config.yaml
n_layer: 22
d_model: 448
n_head: 5
n_kv_head: 1
head_dim: 64
d_mlp: 896
vocab_size: 20412
activation: "swiglu"
norm: "rmsnorm"
norm_place: "pre"
norm_eps: 1e-06
positions: "rope"
rope_base: 79900.0
rope_fraction: 0.75
qk_norm: true
attn_scale: 0.125
bias: "none"
tie_embeddings: false
parallel_block: false
init: "normal"
init_std_qkv: 0.0179
init_std_o: 0.0027
init_std_up: 0.0179
init_std_down: 0.0027
init_out_by_depth: true
init_mimetic: 0.7
optimizer: "soap_variant"
lr: 0.00326
beta1: 0.95
beta2: 0.95
weight_decay: 0.089
lr_head: 0.0045
grad_clip: 0.5
warmup_steps: 102
schedule: "wsd"
decay_fraction: 0.786
decay_shape: "sqrt"
final_lr_fraction: 0.0
batch_tokens: 65536
seq_len: 2048
doc_mask: true
train_tokens: 437600000
steps: 6678
dataset: "wikipedia_en"
Each number is 200 + 40 x the weight over the matrix's rms, rounded and kept within 0 to 999. Layers, rows and columns count from 0.

# up: layer 6 MLP up, 896x448, rms 0.124, rows 599-619, columns 224-335
# down: layer 6 MLP down (transposed), 896x448, rms 0.12, rows 599-619, columns 224-335
# gate: layer 6 MLP gate, 896x448, rms 0.124, rows 600-619, columns 224-335
up599,188,222,150,186,108,149,244,233,257,203,201,167,206,198,155,197,161,199,156,185,209,185,249,218,172,187,178,165,197,253,116,147,197,176,209,207,278,232,180,195,203,215,194,198,140,230,172,195,262,214,196,165,219,222,249,219,201,213,242,145,244,120,230,227,206,216,191,185,147,196,186,197,187,205,247,174,190,150,237,155,187,299,230,167,292,256,238,215,217,187,187,182,175,138,205,216,205,197,202,174,268,163,186,229,216,227,235,177,192,155,256,186
down599,188,205,220,220,224,153,197,242,232,223,220,216,253,236,160,226,234,184,217,172,249,120,173,216,221,192,237,166,205,233,261,199,208,219,210,282,226,222,201,210,149,172,258,270,263,187,192,200,156,153,142,187,149,121,207,242,213,213,234,208,173,177,173,241,190,214,179,187,150,167,108,120,227,162,195,133,175,167,197,222,234,191,135,223,148,86,213,220,232,136,205,217,180,154,181,171,243,165,225,182,195,221,227,157,221,262,245,146,150,254,176,223
gate600,150,235,174,190,237,181,226,223,127,186,268,187,160,209,218,177,191,187,142,160,283,257,196,205,226,279,199,192,227,168,213,172,237,202,165,183,129,163,205,131,198,217,155,181,203,227,173,266,164,201,205,144,213,246,186,259,167,181,204,191,249,267,207,91,191,186,182,118,171,301,234,235,234,288,138,236,160,170,231,174,231,178,136,217,255,141,239,149,227,229,147,229,244,163,196,98,243,182,248,211,219,252,179,246,180,156,158,252,156,231,109,207
up600,270,235,207,117,248,133,212,262,224,109,219,229,186,154,210,227,175,128,144,163,224,248,159,209,236,162,215,138,74,229,172,177,244,192,145,261,219,170,310,188,191,220,211,189,243,75,192,165,213,180,247,229,213,230,112,188,211,232,195,205,143,204,143,260,201,129,198,195,259,154,193,150,257,242,202,222,228,147,261,163,272,210,206,199,240,173,191,213,239,193,143,191,221,219,249,205,232,187,184,137,182,209,186,206,192,155,120,177,200,209,202,204
down600,188,217,149,185,175,214,137,195,218,210,224,189,214,206,184,187,251,189,193,184,215,212,209,216,201,236,185,188,141,175,225,193,198,275,191,219,222,229,194,210,130,191,261,256,164,161,213,162,227,175,221,182,193,185,129,208,156,258,215,185,189,307,253,213,258,184,198,168,273,198,161,162,258,113,232,220,238,208,159,170,235,208,271,225,202,244,225,202,153,162,226,205,279,246,240,230,234,235,224,189,158,187,183,260,220,190,252,193,189,178,162,208
gate601,289,238,218,194,215,206,258,166,261,178,214,196,191,207,231,250,196,227,148,164,180,222,213,94,185,214,211,237,164,223,234,158,193,153,163,204,187,175,229,137,185,233,165,144,172,174,143,227,243,183,147,131,164,209,217,180,235,225,273,206,211,262,192,132,168,151,197,217,211,185,179,272,139,229,220,203,171,183,167,249,221,213,156,199,245,159,202,116,170,152,189,170,195,238,196,209,196,178,141,229,171,208,236,214,174,261,194,213,196,249,185,167
up601,44,171,222,90,195,156,145,177,174,192,195,228,168,163,198,246,199,223,227,182,243,176,212,258,186,213,210,141,207,204,122,206,201,246,260,219,171,192,196,258,210,173,176,161,224,216,279,119,188,149,187,247,285,183,165,218,178,184,150,255,114,157,243,220,203,275,158,192,184,272,241,152,304,227,175,193,219,240,204,127,217,221,217,177,164,239,242,274,216,176,204,242,185,166,250,253,142,180,209,133,209,234,157,166,243,145,133,172,181,142,218,206
down601,161,252,258,184,168,258,138,223,213,270,211,221,151,187,231,261,229,243,223,101,157,233,175,204,197,212,184,220,138,206,287,259,137,243,155,188,159,250,192,194,154,127,208,165,247,276,273,198,229,314,199,222,254,165,138,194,161,223,220,268,176,147,186,189,236,191,158,141,212,192,247,220,182,204,202,226,153,215,236,235,254,213,280,113,237,272,134,250,145,155,231,214,83,208,164,204,181,205,162,189,269,251,271,160,171,211,141,221,180,222,150,229
gate602,150,139,176,212,152,247,201,150,277,155,160,159,195,184,164,150,250,202,201,160,153,312,199,205,188,156,243,157,199,150,196,221,265,139,146,274,199,139,205,155,232,191,256,247,163,174,195,189,253,269,222,238,207,158,147,241,162,219,213,163,252,216,203,171,236,152,237,193,188,141,222,227,267,189,217,269,257,140,252,237,194,162,202,187,248,171,151,221,134,266,212,124,135,163,190,160,209,167,222,174,198,193,164,274,162,168,202,169,166,146,276,220
up602,212,221,181,188,170,161,215,148,222,163,220,210,169,241,182,271,226,192,152,165,240,205,181,150,205,273,166,259,202,159,200,211,225,132,108,277,260,218,231,193,228,257,208,286,196,155,158,223,274,204,233,145,125,177,151,291,169,252,184,208,230,284,218,280,216,161,225,166,232,182,244,236,215,197,202,187,193,160,206,241,226,236,216,207,166,184,130,177,180,222,174,225,173,255,221,236,197,117,241,293,119,202,141,191,186,214,179,172,253,172,240,211
down602,221,257,201,137,187,163,263,170,194,190,186,188,184,192,232,191,215,232,171,147,203,148,151,198,286,216,224,188,131,248,209,155,153,208,249,223,188,190,172,209,156,181,177,125,227,228,213,255,189,207,185,207,200,278,240,234,302,138,194,231,169,211,175,216,256,252,200,163,244,211,182,143,155,196,241,129,273,272,244,197,223,215,199,227,219,195,147,162,171,263,247,176,203,189,154,279,252,229,204,234,232,266,266,187,213,161,201,238,229,175,222,158
gate603,222,203,197,193,173,257,120,210,153,254,240,277,179,243,231,167,224,181,229,201,136,259,184,166,160,149,181,219,220,168,193,191,175,145,222,171,141,210,183,159,257,205,183,208,157,234,176,248,174,224,151,236,210,205,225,140,212,110,216,199,151,173,197,148,146,200,206,236,229,179,236,177,211,220,245,167,224,274,171,180,113,142,215,188,178,199,170,186,126,174,230,195,201,209,178,220,187,241,164,184,220,211,171,176,195,98,228,182,200,191,151,134
up603,269,218,186,168,222,192,175,197,225,181,178,237,244,217,230,205,263,229,130,223,200,176,185,156,235,204,123,177,251,214,21,167,252,249,160,209,236,205,149,228,188,161,195,267,115,225,128,247,248,218,227,237,149,243,259,233,177,194,163,217,141,196,248,159,183,245,151,234,248,180,167,134,168,147,220,225,217,230,196,79,182,150,207,228,209,222,178,186,99,186,200,186,228,179,213,271,162,191,184,232,291,191,237,173,230,112,225,151,236,208,222,146
down603,156,159,134,254,242,195,281,126,140,221,153,219,236,232,239,206,135,222,251,194,209,187,218,176,169,200,215,211,163,172,232,218,197,229,193,228,230,148,142,119,208,227,155,218,179,157,192,150,221,243,237,168,187,210,220,179,220,216,208,233,217,152,158,186,141,174,167,131,263,211,170,145,281,213,220,184,205,163,106,222,260,218,164,238,203,230,190,216,259,238,229,222,186,219,203,153,214,83,193,247,146,134,263,218,226,215,232,204,199,190,183,251
gate604,223,231,228,217,186,269,207,260,235,253,208,206,158,110,239,250,218,135,141,255,157,201,215,261,160,225,172,253,186,232,229,245,157,164,275,231,180,320,218,251,218,189,188,225,157,197,234,210,204,133,179,244,174,210,189,122,155,216,209,195,143,151,180,224,139,253,263,236,174,164,71,158,231,227,188,181,125,199,254,186,233,186,209,131,238,163,239,212,196,261,208,145,204,256,154,123,203,216,203,161,178,214,196,224,165,255,202,188,195,269,235,153
up604,210,239,156,211,163,213,228,294,187,249,192,186,114,159,193,239,284,234,207,266,187,220,247,286,220,211,211,218,269,216,228,249,168,229,283,209,184,228,215,174,185,219,193,209,136,256,216,240,151,132,171,149,256,241,232,172,164,242,203,215,273,195,179,159,177,282,285,202,241,133,213,215,199,240,209,247,244,159,170,201,130,243,283,200,215,143,146,191,254,180,236,177,195,190,159,177,259,196,206,152,201,233,211,187,209,163,157,161,251,165,171,209
down604,148,182,202,155,207,188,189,165,205,242,275,244,165,200,239,147,112,216,214,184,183,92,244,220,201,205,175,168,128,209,253,176,150,158,220,239,166,246,212,227,204,176,184,209,145,233,187,186,206,233,138,225,140,198,172,132,231,235,218,199,253,201,183,262,161,210,275,164,205,109,185,133,209,248,134,283,197,256,276,215,189,220,194,170,233,91,277,237,110,190,250,206,163,241,188,174,228,199,238,208,172,188,167,264,211,183,208,182,229,190,146,171
gate605,209,236,300,125,147,179,185,233,106,156,222,265,220,263,173,205,185,217,181,224,132,117,110,170,161,173,190,221,218,319,266,141,286,185,243,238,134,155,177,196,162,200,177,157,274,263,128,186,233,223,209,249,216,279,224,188,224,300,146,144,238,221,213,213,130,196,133,180,238,152,196,217,123,198,215,133,164,122,302,187,158,266,201,134,165,168,260,175,196,204,234,184,208,141,231,239,235,196,193,85,254,203,272,261,178,165,255,211,219,131,145,197
up605,142,149,323,188,122,193,198,169,196,162,221,144,162,253,84,201,129,262,158,229,123,132,222,187,202,138,194,257,170,203,138,182,187,260,234,231,217,131,232,124,152,196,224,173,207,230,105,190,153,239,192,175,252,153,234,139,190,220,224,214,308,204,258,145,178,203,223,208,208,187,162,180,136,298,176,320,158,151,235,166,150,213,247,242,179,304,135,208,193,202,217,136,210,144,193,230,168,204,230,219,167,194,321,194,205,188,166,216,182,112,117,202
down605,155,174,222,246,215,168,208,195,208,182,147,161,244,190,233,200,168,198,224,181,123,279,226,115,220,201,210,231,220,132,259,183,124,195,173,155,104,258,135,133,128,211,250,225,184,274,180,140,189,271,166,238,125,95,258,177,191,166,197,171,111,222,236,181,211,182,180,285,139,234,182,181,243,169,216,211,178,253,187,262,141,132,211,225,204,195,183,182,175,137,213,181,183,192,184,187,191,186,250,215,147,200,222,273,205,162,196,266,217,186,153,171
gate606,234,145,194,172,212,224,159,153,215,149,188,212,240,219,183,188,127,250,252,199,88,175,208,103,177,209,138,224,189,180,273,240,200,175,240,271,174,162,245,164,225,155,212,181,205,249,172,156,177,240,159,283,185,213,183,219,234,189,198,229,275,195,197,184,228,186,189,199,213,258,245,206,199,198,224,221,222,225,235,206,210,197,139,227,272,228,199,181,217,217,237,163,193,183,217,216,158,209,168,246,189,139,191,122,177,208,208,162,208,228,182,225
up606,230,161,142,214,232,220,190,182,246,199,175,222,231,206,223,189,183,237,213,176,129,204,167,201,209,219,191,226,192,203,263,208,184,179,202,281,207,232,236,241,228,187,201,189,216,189,153,154,172,191,185,250,159,251,196,205,192,216,164,231,256,230,187,206,226,241,235,166,205,250,259,153,139,194,188,220,222,193,227,215,199,226,197,187,287,235,202,212,191,192,186,205,226,247,225,221,220,217,103,213,199,126,186,184,198,194,166,137,167,286,153,188
down606,240,242,168,154,193,197,213,236,219,182,260,198,208,200,242,211,120,203,214,238,162,180,207,162,232,235,227,200,92,176,249,223,216,185,186,225,240,244,219,237,256,207,263,177,166,269,159,243,159,193,204,243,206,316,207,204,222,230,234,156,180,214,216,151,201,203,221,147,202,238,238,212,123,189,194,223,152,189,165,295,272,227,279,208,217,235,241,188,241,198,165,172,240,210,240,234,189,292,117,182,217,128,159,161,228,264,158,152,221,229,200,210
gate607,108,241,193,162,268,141,196,96,166,137,306,193,185,189,138,221,222,217,220,172,254,203,224,147,201,190,220,207,215,153,199,219,191,157,170,185,146,203,181,215,205,176,181,305,258,181,216,196,167,169,215,190,210,214,207,174,233,133,153,195,219,202,216,226,195,196,223,197,217,168,156,199,192,168,136,177,163,144,254,233,185,151,200,116,246,202,167,170,240,193,196,180,138,253,211,181,199,134,178,217,162,227,208,244,216,273,218,217,175,126,250,198
up607,195,109,315,168,178,207,257,241,250,202,214,177,140,210,225,171,161,174,220,234,164,249,179,257,187,186,273,169,138,194,157,189,247,287,265,225,241,180,158,206,190,168,164,168,220,304,165,114,226,153,223,179,242,204,211,231,214,251,185,120,155,188,221,169,148,173,155,178,156,120,196,228,202,141,203,248,239,219,223,200,214,226,205,243,225,145,251,196,178,176,200,220,240,212,185,188,254,202,247,182,233,164,121,279,101,167,173,199,131,241,177,214
down607,206,227,224,215,126,194,202,256,138,214,195,246,217,213,208,216,220,208,193,181,203,190,193,283,114,224,221,224,158,257,255,180,185,186,221,180,216,199,225,269,259,252,151,139,130,267,243,187,192,232,137,152,245,203,254,152,201,240,181,160,111,204,147,160,171,212,185,116,152,241,226,242,191,185,201,199,175,227,156,180,204,219,227,181,182,176,204,254,224,145,176,172,223,190,150,251,198,249,238,219,141,151,238,293,202,161,65,232,240,315,168,253
gate608,136,237,159,274,218,298,214,291,222,218,188,258,198,157,160,214,207,193,218,205,180,262,212,206,178,156,241,192,125,183,248,232,252,127,208,206,193,177,223,171,287,248,189,250,242,164,137,155,148,271,247,235,200,220,212,247,133,243,249,230,244,143,216,219,214,262,155,242,224,117,244,186,211,234,207,240,163,214,137,275,179,256,146,174,197,251,279,192,113,179,200,196,221,265,238,171,261,177,207,216,191,124,207,227,195,161,96,189,258,167,112,181
up608,243,209,153,182,184,270,230,193,222,219,301,123,162,263,175,176,201,129,181,219,164,173,197,198,225,213,182,236,228,291,182,213,173,187,231,212,174,222,190,256,115,236,170,120,212,265,279,222,195,182,238,219,200,251,233,171,189,245,166,196,181,236,207,211,175,181,160,146,192,233,205,236,213,175,262,161,192,148,203,183,236,195,185,189,268,236,124,244,173,194,202,262,220,145,249,190,176,171,190,240,244,213,197,150,217,207,214,173,233,174,190,188
down608,247,191,204,182,189,223,242,151,202,210,233,153,201,139,264,163,223,252,166,177,141,187,240,304,138,204,166,234,232,158,182,218,224,191,206,217,275,186,222,203,195,173,196,152,237,200,264,167,117,223,189,160,180,187,195,157,213,216,181,185,213,174,253,163,191,215,205,220,210,177,113,183,212,193,218,131,220,223,180,201,181,291,234,264,186,255,114,200,225,171,209,231,180,121,240,225,185,237,224,211,148,222,220,217,203,200,184,150,226,222,208,191
gate609,243,196,214,124,224,221,167,231,206,122,251,205,189,207,198,197,226,225,231,251,185,166,223,281,199,193,170,168,180,113,181,156,176,256,202,219,243,165,224,184,268,194,199,200,200,99,159,192,180,212,253,237,252,205,253,210,189,203,210,189,212,197,183,187,165,238,224,214,162,181,184,155,225,167,112,134,275,154,219,249,211,191,120,262,180,229,126,214,169,267,255,192,237,251,256,193,313,187,249,216,138,196,147,195,212,165,203,182,193,253,198,213
up609,208,276,192,161,180,205,208,220,160,215,196,212,207,235,146,200,211,236,201,206,202,176,205,140,223,140,173,175,144,239,147,223,179,164,176,312,192,202,172,140,131,169,196,218,210,170,199,191,151,214,180,232,261,182,205,193,170,118,113,292,175,236,152,210,185,153,195,171,242,203,160,164,158,137,200,206,224,156,222,190,173,225,202,183,167,232,203,211,253,187,241,262,178,258,183,226,217,246,159,81,165,226,204,248,226,218,201,190,202,154,170,152
down609,197,159,170,147,242,62,169,202,186,223,187,218,252,251,286,150,188,231,209,229,167,216,308,183,171,199,140,269,224,182,247,215,216,190,240,213,207,286,244,140,266,245,110,269,168,225,184,229,223,109,190,144,222,242,187,211,288,176,246,263,182,166,129,288,198,196,133,176,210,186,116,176,200,247,168,151,176,160,212,163,205,258,247,224,242,272,227,182,182,175,214,109,94,250,231,173,188,215,155,233,221,204,231,161,185,244,150,263,191,281,208,233
gate610,219,149,162,158,237,156,179,149,228,153,254,245,175,231,221,177,218,263,166,216,137,164,206,176,147,209,226,234,194,197,235,185,211,223,214,263,254,184,157,145,146,207,223,211,132,159,184,183,212,164,177,219,223,203,180,215,211,175,160,194,146,160,202,143,207,263,111,248,228,161,267,189,182,266,191,205,216,231,118,183,189,226,267,193,208,185,181,216,216,259,202,173,228,208,236,236,157,257,264,182,277,288,210,213,122,185,212,183,149,252,176,184
up610,138,198,179,173,211,262,239,231,131,233,129,136,190,188,239,214,206,187,187,182,227,233,169,220,210,195,194,177,192,207,130,236,108,162,199,195,215,196,237,235,197,233,205,176,265,213,215,184,241,219,209,227,166,167,223,193,175,212,244,184,249,275,188,218,191,159,269,196,194,218,172,224,284,206,215,210,133,193,249,219,257,230,188,248,241,234,205,235,175,195,194,161,228,203,203,227,221,163,164,193,166,131,190,154,253,223,158,241,192,210,159,187
down610,205,180,285,235,170,236,225,183,183,165,197,181,138,195,179,204,137,228,163,172,178,209,241,244,159,226,277,219,225,228,250,161,218,166,196,211,182,131,149,228,256,177,200,130,236,212,278,235,125,167,251,139,181,185,156,289,196,91,183,217,205,223,192,179,179,200,270,203,181,249,214,206,222,173,219,175,237,193,241,171,199,259,241,268,141,222,179,216,186,209,212,246,146,184,226,174,232,165,227,198,209,203,174,175,189,244,173,248,232,175,162,250
gate611,186,235,163,179,151,263,251,185,249,186,185,243,225,240,187,228,149,214,193,169,246,208,160,175,174,167,222,204,233,206,212,208,259,176,290,189,176,251,190,145,150,161,178,203,182,258,250,159,201,202,262,210,247,169,201,218,192,197,184,210,172,98,210,242,221,147,238,207,252,241,265,163,192,123,266,188,188,257,237,228,231,165,219,171,218,290,155,183,250,250,177,183,136,205,169,156,253,165,152,208,137,207,227,224,182,174,263,223,176,197,190,224
up611,193,162,209,206,202,169,150,168,177,212,159,271,176,201,233,229,268,178,173,246,219,211,172,193,215,177,210,177,214,202,227,203,168,120,153,130,207,199,170,167,232,206,178,191,297,202,163,268,181,133,260,261,160,166,134,210,198,225,185,156,224,210,182,235,253,182,231,143,153,253,170,220,284,242,242,185,227,222,244,202,242,195,135,239,242,151,205,197,166,234,156,254,191,129,223,255,200,182,184,197,288,176,279,252,147,179,173,220,213,192,160,175
down611,163,204,255,168,164,143,224,98,181,174,258,220,256,121,258,184,234,153,201,157,182,198,220,198,218,179,156,170,193,221,156,238,208,167,209,188,211,195,217,253,180,201,201,211,209,161,172,174,249,255,154,128,184,232,146,177,196,153,169,153,206,137,142,164,262,259,266,114,165,218,210,176,236,265,155,235,215,202,215,163,133,164,194,213,223,162,203,212,172,228,218,205,188,206,217,205,201,290,217,254,204,178,153,218,108,174,231,225,173,173,143,233
gate612,195,243,227,133,134,176,336,199,161,172,166,214,236,173,222,221,185,181,248,174,194,225,189,252,188,230,203,274,232,197,164,194,164,182,216,160,223,278,256,227,260,219,206,235,182,202,195,228,205,223,206,148,180,263,200,211,214,218,275,246,209,156,241,150,119,181,166,238,216,189,211,209,177,188,216,206,191,224,206,127,263,178,195,229,256,213,223,181,183,241,228,148,210,303,164,167,181,296,305,186,188,161,185,203,278,170,227,100,249,210,221,188
up612,232,197,205,207,128,190,210,257,164,194,138,163,142,159,200,164,194,192,160,229,201,211,205,241,259,243,203,188,200,189,139,258,211,217,167,258,228,163,205,122,154,226,181,172,270,303,221,212,305,202,159,247,244,163,207,235,221,83,180,186,192,218,248,214,152,149,213,202,182,258,185,193,222,209,206,178,198,182,138,257,256,215,198,151,239,197,213,175,214,220,232,189,220,190,213,146,141,263,262,179,236,164,191,205,216,100,117,191,195,261,165,271
down612,229,146,150,218,173,237,259,169,260,282,244,228,220,129,167,78,182,205,218,172,172,216,211,193,291,169,220,152,135,246,174,174,212,236,229,175,178,194,194,191,185,214,234,234,267,225,180,206,248,173,220,203,209,202,312,216,179,236,210,233,185,168,181,261,208,208,209,213,261,168,210,192,230,230,168,239,171,204,269,146,196,230,163,269,175,271,241,252,151,215,258,196,170,159,143,182,239,206,156,223,217,201,196,265,210,175,188,198,178,101,104,141
gate613,157,126,160,196,223,218,186,212,205,183,215,230,178,248,242,260,247,178,194,209,299,159,201,287,233,207,264,205,232,141,157,195,212,186,206,196,149,194,277,166,234,151,147,165,226,162,109,131,199,222,196,210,244,250,204,189,133,190,257,205,214,145,257,266,176,166,188,199,188,184,200,174,249,181,113,126,139,180,208,174,224,171,166,190,211,168,244,253,179,166,203,104,236,250,261,250,235,222,216,214,275,241,189,149,197,156,255,201,227,198,120,185
up613,193,194,158,207,237,195,174,226,180,198,190,195,192,159,174,254,184,117,243,223,218,211,154,187,224,205,220,243,213,148,227,219,182,218,210,251,207,212,252,136,202,175,168,224,185,198,4,115,155,183,236,241,204,165,216,197,168,194,206,207,173,217,189,222,193,219,270,150,233,204,130,183,233,218,205,176,201,236,201,136,200,168,164,188,236,210,219,209,164,114,274,160,209,288,235,252,237,123,255,159,201,279,176,131,196,248,163,164,160,198,146,169
down613,248,180,218,210,218,208,181,258,134,184,203,232,243,233,257,165,151,239,208,186,218,192,187,203,225,205,158,156,180,138,225,179,235,185,222,184,217,154,165,200,230,253,210,163,131,202,241,242,211,261,244,299,216,150,166,270,276,257,214,202,157,148,252,290,197,168,232,227,210,194,268,167,268,231,227,245,137,208,237,230,162,188,249,155,151,156,279,209,141,196,174,200,196,203,139,143,165,207,210,164,243,181,270,247,187,191,237,214,180,200,233,195
gate614,138,315,195,108,196,230,151,162,199,165,270,171,142,140,150,216,150,139,172,146,160,268,154,200,121,117,218,190,280,107,232,176,193,143,251,172,177,143,253,252,185,215,157,149,125,239,113,195,184,196,190,172,159,208,235,276,240,209,182,241,217,194,225,207,179,202,246,258,230,204,219,175,221,163,256,148,132,191,268,204,151,162,222,102,114,157,172,177,186,100,210,156,212,158,262,203,128,187,180,226,219,193,148,225,171,166,215,206,270,114,186,135
up614,168,294,220,162,224,229,139,228,230,200,267,259,208,258,207,194,171,191,220,159,185,217,225,246,153,185,246,133,247,224,205,126,197,201,235,190,201,196,224,222,205,216,142,172,162,288,139,233,223,264,174,249,275,183,267,239,240,187,197,270,196,170,258,200,150,199,288,236,307,310,166,191,310,196,218,199,173,216,227,230,176,212,293,208,104,223,206,195,259,140,248,142,229,121,206,155,80,207,199,123,235,230,173,268,220,154,264,266,174,111,138,228
down614,238,227,204,235,261,207,184,152,170,231,229,187,211,220,208,294,239,95,143,169,190,191,199,202,197,161,245,233,201,156,176,199,157,202,250,192,114,180,235,151,236,176,200,267,181,198,164,182,152,191,270,206,160,119,213,184,185,283,212,202,199,136,192,240,264,256,187,269,171,206,190,263,241,156,241,218,183,165,199,173,205,143,215,177,239,230,182,127,224,201,155,176,220,171,220,253,137,185,229,222,146,242,187,149,221,216,277,146,211,189,158,218
gate615,196,227,261,189,173,123,172,143,151,94,208,208,277,214,198,168,184,235,170,204,189,173,173,142,245,140,195,239,204,191,160,136,147,255,162,193,138,197,257,255,227,246,182,264,217,186,208,271,244,248,210,221,253,222,222,191,161,171,123,249,226,214,157,101,175,200,272,219,248,172,228,188,283,268,209,171,181,211,251,207,228,115,184,164,188,214,192,197,246,202,198,209,173,130,177,223,227,169,207,216,180,232,247,202,210,177,196,190,157,201,195,185
up615,242,162,151,245,189,232,198,221,208,274,196,176,115,179,213,237,181,221,199,244,211,164,221,280,189,214,249,188,169,197,222,275,234,144,245,294,258,180,183,136,186,174,181,150,288,206,232,197,175,208,224,178,141,224,146,192,213,309,195,177,149,209,242,323,227,210,136,146,129,202,204,230,158,141,229,212,229,189,166,196,204,265,191,201,281,182,214,180,158,176,191,250,157,202,223,205,173,193,229,194,216,182,191,210,244,189,170,191,170,160,188,200
down615,211,73,119,168,257,213,131,202,202,200,168,220,208,196,141,202,261,194,255,167,132,196,176,231,192,243,185,168,163,235,239,163,205,251,280,226,265,197,237,148,189,195,232,198,207,250,226,175,95,150,229,233,151,250,218,201,298,246,159,182,237,187,213,249,187,185,162,247,202,188,250,219,186,196,178,241,182,199,170,225,269,159,144,204,258,189,214,224,212,154,181,187,227,263,228,141,171,107,195,245,246,239,215,231,212,143,180,207,209,266,162,262
gate616,176,182,220,130,246,188,209,183,217,178,242,201,168,137,191,189,228,199,276,185,290,166,213,187,224,180,182,261,215,146,117,237,190,244,187,227,173,245,173,159,155,205,191,172,172,235,154,191,209,201,176,134,200,237,230,210,189,218,192,260,184,261,199,80,238,126,167,168,161,219,82,237,173,187,183,228,105,244,224,263,313,135,204,232,184,227,237,263,164,201,124,252,160,226,258,160,212,196,233,161,153,239,233,200,210,121,135,234,260,316,214,76
up616,204,202,189,158,262,254,134,125,215,203,159,245,102,170,230,206,193,167,228,211,300,239,212,176,236,184,214,241,210,199,175,207,215,251,165,217,151,191,202,218,112,234,188,132,132,188,222,231,204,189,203,144,202,204,253,217,149,209,205,239,183,164,209,165,249,149,201,178,98,189,188,137,212,250,184,253,156,210,172,200,300,216,195,198,150,214,183,215,237,258,217,238,172,166,243,218,261,157,247,219,190,168,194,248,180,157,155,239,236,272,148,159
down616,180,154,103,225,237,231,151,238,150,230,256,183,160,254,240,260,212,248,219,202,198,181,155,186,232,187,143,138,202,176,205,175,224,134,204,199,278,212,184,249,172,220,195,200,206,246,236,224,194,240,218,166,212,201,154,204,189,222,209,171,179,223,162,82,213,171,159,120,230,183,201,182,180,233,195,199,201,254,248,184,174,140,244,174,179,208,188,216,199,176,240,208,186,213,155,268,220,111,171,156,263,199,162,224,168,188,185,176,250,177,266,132
gate617,260,137,114,179,201,143,176,146,210,219,219,159,166,212,191,192,129,160,193,320,282,152,290,166,265,250,193,145,224,192,302,183,168,288,167,203,162,120,212,231,167,165,179,229,209,214,203,165,184,180,212,172,158,139,196,225,236,199,205,151,239,185,233,184,230,93,215,249,187,193,175,154,165,242,222,178,201,186,172,192,299,219,150,238,234,203,335,253,175,230,257,211,217,240,115,253,231,188,215,188,215,152,182,219,136,134,208,130,145,138,222,253
up617,141,147,125,185,155,142,228,174,174,277,229,142,212,200,236,261,214,153,252,192,280,173,304,216,191,164,172,198,206,168,220,264,140,251,220,260,188,242,181,211,189,181,162,191,168,267,240,234,283,228,216,286,172,90,203,102,184,181,166,246,215,269,229,226,161,200,275,231,294,235,196,280,137,180,145,250,168,178,185,228,191,240,189,221,221,196,251,206,207,223,215,202,172,239,169,213,207,226,113,191,196,185,200,200,244,286,148,146,183,244,223,200
down617,289,198,304,189,261,209,252,220,215,233,223,259,251,159,214,211,244,275,195,190,211,130,193,167,275,205,166,186,188,197,186,266,134,233,192,185,322,173,224,142,156,231,249,209,299,108,200,216,209,181,164,150,235,151,162,185,175,191,181,196,141,220,210,238,181,144,185,254,208,165,260,284,205,181,167,120,234,258,156,140,260,240,200,231,201,234,201,163,222,202,187,250,228,161,230,170,216,155,172,202,246,138,239,224,211,212,200,174,196,254,133,171
gate618,202,189,111,194,222,259,206,210,144,217,206,249,196,235,144,230,251,186,189,224,171,230,144,190,235,159,259,233,213,211,240,220,171,200,224,155,257,285,278,230,194,212,254,164,215,204,209,140,125,182,234,187,291,303,207,203,189,199,255,301,202,205,146,185,222,206,176,225,253,206,224,195,203,258,240,241,178,179,214,265,233,179,193,222,202,216,149,206,214,197,212,160,202,267,164,229,112,108,218,140,169,193,203,202,253,233,201,234,220,108,219,219
up618,160,155,249,230,152,209,167,171,210,183,225,182,143,205,221,169,158,206,194,220,154,163,221,197,153,163,195,149,221,214,220,159,210,238,202,205,202,243,224,192,253,188,181,224,220,215,169,214,200,187,181,126,188,199,234,183,250,208,149,201,171,194,153,154,207,184,193,235,198,183,190,196,205,192,146,121,202,203,226,203,176,139,221,232,273,264,170,131,215,264,194,183,244,221,180,285,192,243,222,216,204,201,218,200,154,235,207,148,163,226,183,223
down618,242,204,187,134,206,151,194,213,137,145,233,221,275,217,184,222,125,176,238,224,229,228,128,259,222,290,187,161,211,205,163,196,202,191,232,204,184,126,250,248,276,193,196,205,241,174,231,252,191,175,185,28,200,188,110,187,116,193,234,204,108,208,193,256,225,206,175,262,152,189,262,193,186,181,256,195,137,160,213,203,214,217,156,196,148,209,252,225,196,275,180,195,219,157,196,194,242,221,189,184,203,215,184,219,263,224,235,269,171,232,151,212
gate619,163,213,201,244,197,198,274,179,161,75,190,221,125,199,202,214,235,228,254,218,220,165,240,236,184,260,301,215,229,184,155,191,210,204,142,157,210,182,147,163,219,207,141,285,166,185,164,176,141,241,141,220,290,241,285,178,228,192,151,245,162,249,139,236,157,191,228,192,211,198,197,224,208,113,183,174,232,185,198,188,232,215,170,243,207,224,155,113,199,164,182,209,248,204,158,175,260,246,191,137,247,178,248,236,263,264,191,298,262,175,217,154
up619,221,116,144,252,199,158,278,191,192,93,178,173,233,165,189,198,233,217,241,251,182,187,292,249,165,269,298,234,211,176,159,177,197,205,185,193,179,211,146,184,257,196,178,268,138,246,190,232,150,229,179,319,201,223,207,152,220,169,198,231,185,206,149,189,174,207,264,203,189,143,189,167,158,160,235,183,241,216,188,217,195,179,141,190,232,228,168,211,168,191,185,175,227,230,204,121,206,248,272,179,217,156,268,288,187,275,203,228,233,145,206,130
down619,252,178,184,127,182,173,215,287,203,223,176,238,197,208,182,195,206,182,207,209,185,207,182,194,244,181,180,219,265,204,178,177,207,219,152,240,239,231,205,183,233,238,215,217,164,203,168,159,190,241,193,276,168,165,224,204,217,182,222,170,126,199,175,189,150,222,214,261,204,205,171,174,174,161,230,197,169,216,186,262,195,171,149,220,192,241,229,253,215,260,175,202,233,195,198,150,194,172,199,226,199,242,221,291,191,241,225,153,214,165,110,209